Weights of a small GPT-style language model, trained from scratch on English Wikipedia: a variant of Muon for these matrices.
Each number is 128 + 24 x the weight over its row's rms, rounded and kept within 0 to 255. Layers, rows and columns count from 0. Numbers have three digits each. The size before them is the row's rms in percent of the matrix's.

# layer 6 MLP down (transposed), 320x128, rms 0.0324, rows 307-319, columns 0-127
109:123152120139148114124125150107123123135169072118170118119133101192132106142156099095091108143156139180140067130109144122105134146121143136070127140147110128095139134144144128089131153165131149123139064099122103133126110115097144133162117093146144150131140080119141119105109123110117105134138173139154151109138149189138147125139171138122123155103143116114129160164166110121086147141114
101:121144159135157141123126116150119114097123145121126105084136118101098108117126135109097153113085127195077158122180114093132113125157120153108104143130133153134118122156105125132155137179125128127122126107135102125173156056123108091108146171105117134091158115120112111142105105140143121172118174091118161157125165114127072132146115119115140114132156150100144117153116169136136102142166
092:137129140154125143127145102162139144065109137141101140158119137125117177156125150063139131144142142133090140137148069130142142161113148157121134120111084139079137096160102070106120147167145128122148120104162161129110111135116119153107153135128135088078142113094144128120105112154170122098138138152136132167127100104107131069127136123114086146110139170133138143112153110151105147122095
094:107125144150118166106120143135165071124107135111125175122112117106114121116179114142159146159128156094171161122143091143165100124121130095113154125136123119138122147104131149139120117093121114120128126154142119124142117163134152091042176147127075121136155104121125126132156160139159125119122133143115094099137114085098115125102120087116079128129113076157108105082131128097154111136143
096:139146156156126135121138067117100106111115139086150107157152137145132124096126134123158121117122120121112150150133113083114117159192158096117126086146126122122130138130104064168120154121180114140114162163125108147124159123125141104142101110129116125114150084161166145116144127121110130164132132150095127139111134101147152126112124096147124176115091140116092157083148144112204115152107
092:149118130107113151131105135122139134095109115110100138141086142178099132110155087155144157171123122158109132156118103127153151096151124112122139123136115112117116103161072120132130081111123074147156130176138101117177143121127121169141107112147117150150084128102157133113138115123078129141135081163120111141131137107111097096115104193131062140141165141174100126109125144135118129129116
098:210092137127116112090093123118144156125104158114139135128101114114119123114177109094131116142114133158150148106135126128139112112176133138138142169128073118097139152111107135117113115138118120124081149114126092127140144193170084105148119120129133135104117150165117118140105081126104146126113082153141124078119105178080123180135152131151112114131126168117142139155109135122141149143142
100:120113129130106111116096101120108118093144114124133108117141167123093150123128123096123160115064145134137141155117139186153135138152148123164126114126163118115105104129150127155119175117083128120156138129129128124129150102100117144092139176097206126137095101114132101136096089133170130107142145136101169112118105119130134155168107112183138163094140118147127118131170132123087088117168
102:157119121117157105107123164134104182133111127115106091158172153133143153130131117100111130104128172144102106114069116100120106133145137128109130091116135123128164116098166136121117105149166127135112141109160132093148137151124110109134140105153073122144110129112135139110060142109124084173130113157122123113079103148140121166151125142146165130176060154086124159125126126112116136109111
101:101114126078105182110128140148113124136128160100126114117092153190136160120177138077112147120131188084102156129161106104121129124140140120144102103144100092088121092098106137143137149141107148092135105165152067151132140143165111165130115141121139121131116108107112094120119131101186104138143141139160144117128132137117131085166131152147091134099133115137138149153139146132108132143101
099:175151101098101103122126123111076101162115184132114136152181163118096118142096121164149119151136144117120146133113139138111131129100153139139102131133133116136129122142144121160087170164119125150116145100126150108103148104146094132140084122131141143117106130133131113132093125125144144110142136100127144144135145077196115165157157166096130102188095090138113155143131116102076132092102
100:042139138153128138083075135139143153153131150116140131112131173099120145103134122133106162136122111131104170159090102106145144154088151137094132123129120153135102173118128111110142148134173152153104104136134128147133114133140145128091152129152111188103147130112130122101123148104149133120141149117138172111128101182172105122089105112092154139128129157136129160101106108135175100101137
112:117138126098159118116143150138152144116169095124107176123124132089104151103119094130122098110147132134136123140119163153121113106200110112119116145128121147111096130162099117116164082109122151102126108107123141142097107108133089170134120136178101142104090102141131138125134120099142146106188149142153139071099104161103184125119123147129105144088109151185126131155130114153164125142125
# layer 6 MLP gate, 320x128, rms 0.0898, rows 308-319, columns 0-127
099:105123070106094148078132130118125124112187153147122131122119163116106153116110131144111106115135099113114126127103145129150164132099117117102142098138126167077100135105115145115119130161121131180082130127122119112078135164124143154183121137153090146149139076102104116146130116100140131078118117122098125135152111157143175083111125086129136104113107112151126153144190124132161123138107
095:134082162166130134143154087150129118108126114119126121124099135128113134160150121111116125172134150119112112111142127114159101180115131121124156144081092133101141135142108109104110130160129126092110086114141149137150160137074127146105145159155126094067134133137127130123133128125173157107164094151129091128097123140125107095073111130137130163066162129131125147118062145099150154148098
095:114126118131145111123159163070116132151123133082136119165135121167147082163120129087127144143147130184117106120141140161085154101079133099151090118113134098144125146156151134168130158147136075116098165136141170107108159121091111131181065123118148141147161109115153146115116125142105100126163153098122136168122125154129165122158125140138122123118130131148115144135145132131090165117121
091:110132122104166123110158123125126118140128122117160123130141115132098110149168121187119159105111121135118135114159133128120170139108115140136144128138134126121099137139120123057122130114109150141099131091128109137131146100120094096099130101170139117187143146175139120117145155152156142103136129158106120166124131088177069144158121125170131202155129141130086094078093151117141120155127
101:132142173091163161092190129105136141149134127102132104144125112151121150138146142163128134167131147111081153155140146119140178138160109145102151147153083129158119140133097108120142172161146131144113121189112116115127149131086102123097110076140126155135103110103143120119149099125109097144117083097163111078115158111118148092150098136135128159166139099120143116113125101096134130110124
104:141078138092098138120148100121123151131130150132158198093133140110095133104107143107138151106128118109162116153111108098132130137123112129113098132083062114132112110118128121137131127085124106162111179176142107116101132171134069124116132137141131152110151148143110172174113124115164159095130091126166093073120114159125126164156130121136120111131127143126146124148114110118092135103095
104:121146110116159116171129129099129125152145125129155085108091142125112118135075146132175154152099075130117141175118124110132156110082137125107112137127143114121172128139160140109131130155143159097125135141166147129120129154158151150127123124174121107127180105134134137148134128128113140112112141161148115075113078144177140097123159062075122113139114127138103161135073130115169142126113
100:113110107116126123168139122116148120140091149113126139182157108092148154116122113190122140162113087153156151103142106146161156149112121126160143114150120129121115116123121139145099144123129128094157108110115093121094157090121094074106139101139146079136128124145075113068153154098180120135145129121146111169120154160158163121135154111155121111146078142103132148096125141134125141152162
104:126144151140142111138138117103146165155114106126119130121162129165125100111125106115151175164146125116116084110104114107147137124123147135130108182156145130147111168169120068098118089082163090188102125105123191095126119109043118122103133129138179131115101134146154132164129138164125126106161136138138133130129129097126129115104139148101126152128097127139132139130105133098144116092133
104:121158137067095128120142099127144133130148146135114138128149116059097134147167156143144084092104104138143105085131153146108145167159189105121160142134127150095156156112112155128133130140136117092135141132142062126157118118169109142136113152180094137157120131115138093107129173102113107125095124147143121145107099115110140158140131132143122165148111150130113101138084130131163130126169
095:123082151088123116159117116133107094152160147100124102156160132106105114136135111124115138130134139125144133141098094133126144127125112075102141141155145087148134198154105166116102158102129125145157128128117143135167113149118117128137115097143089168153104163074110059161160141117121128146136122086143154121123166132107127135129142118133190152106130139098165137095119144077100125114137
098:125156103136139121158148169111091155092089134116156102166129142114094126063145095102135110137100162117127161075153161121141101155123184118153144135135109125157126073096160110161138108091120098068150095148107112133096100133105127150135113128110135149144154144144106117133125107151123136111151123154107112108113109159136121131152137122156077112083145133135104148125109167135125136097127
# layer 6 MLP up, 320x128, rms 0.0929, rows 308-319, columns 0-127
102:145103113151119119098148132081131128136178116117180110139131108142118111105084147096140139125116138162102101145127125121122170114114126154140142122137117155143124117140128142112114120125093107157118142130136120140121155095147093141202154226105107087132162093100087151122135121146147115147143126152141113122124139145096158122090126116124120154132121107145110120104167161095114103187160
094:145142119130131130157123175117070142164155116135139121097122122088140101087124100168118128111135135116139101125137146144139125108107098125120140123132120098179144169068142133184161130113102146116132084145119125137139140071143135111147140135185104167158138121131136139133106145092084135127128107132089127105135150135135106178114073120104122099166085103138124106154109143161158112129149
087:132100147136118124150123106142149166158177130156143107100140127166103119138097167107154092144119141152107152142137160089080129123120117121122134108106140143111136114151169137121147152127128102173131130088118093132105123119170095138115106123141129141136096120146144168144173082097079116118154088093154105162171136166132103159156104136122186118152115148112116122166131081111118120103111
098:104115128114127110120131163113150174078105159163137151130171105111106137176118118113125101127129135098142109117083131124102088094107127133108174107125102129096127142145092134103136159108104148127140153072111184144138106100113104109114142150187120149161124156122101109109126135158149130137133119128132163164150103144097123137111155162105133141115116103112150090188095107114121153098098
089:115135110145142129138120120142082142092121106138164109141154114095100152117137145118101118120081177113117122076111145127167129113145110083121081124156152149116138124128120150109110120091142181129133171132111131109141126115145085091154165140122181102136146112148153138128154140127149148134148129117185116144116111124099109123116150117094149110131094138107163084109120128144070152100194
093:144192136077129141143158081137129091133132107110148079133166154090113158122107142145106104077133151122093113140134113171150089135131145099125114184111109146123136137075150110137151130124132164121112120075084185143166101129129157099150097129128095137134136114104130158109119115119139133073148129116140108151110144115168098122133151127128118125130135123136109087106149136085139129128133
096:075110124111144128121142124164169104157125150138120119123099133131133109145118153153169213155151153122166178141149150094142124166130153131138086145148086123133145096108106128097141127140182128111106124146156128157104106168110115132108088136087127090134132120153129170106133109141120122139112121124101141120145126131167138102091133116135161134135078120070137111145108119103154164136108
103:127129103145092127104116121129179125104147132164100152155142166160132098104093104108076143142153128107127150108089162130103106144121139140132090106110118171133124143163140128135132145127131112162156128154129112089153155125131130124112130113146153166126159093127116120148152170112115112120066115147120141148120113165133101155117179090170116138085096132150145099117108139144087067089115
098:107128120123178139098105127099113132100149127127106126142135082124144080131094181128181150133115133139126123093125118148154095105162115188109126137122134147133148140149125128111114120159124146110191138121102111101141100144076130103143100129140159122104124111115133136154151174138166139093110114121147081137043137105137141151121110137129167078163143145144143128130120150100110106140110
101:144142136145106149125126073126113178079162091112176140093155112129137112151149133104122112149134078123106133109127131170113142101150082129142161120100122132117125139165126135125140128122142107123125126136124093100165101099119162095116154131119102123087111122105093136130145117173143111142099126183153084114164100130085150122170148058135124152138149151107114136116088124140167117129135
094:157135119153122151132127126154152105123149140160114134109102102142175153154125128198139111099130154101135107091114135126119178121133097124116123080199167152102152130117126127152145165151126132148150191078139157091087141105085168107122122082128111121130097113132141126095125152138118124102121149160139080135111123110132166142137133080144132110155138137154127125144137123127165127112129
108:139133137118124137129122109158109164145133143087131168120107151106162155146162142149146089153150117113151140126116105131091170117147118136098158149164116124113094113101108124134091150135119143143098142112130095120141109098085109127151114088098127125159143109115128118127080099153082111094109129159121159071125040168149175135098105107136097145132114131128131122127106116156131131178129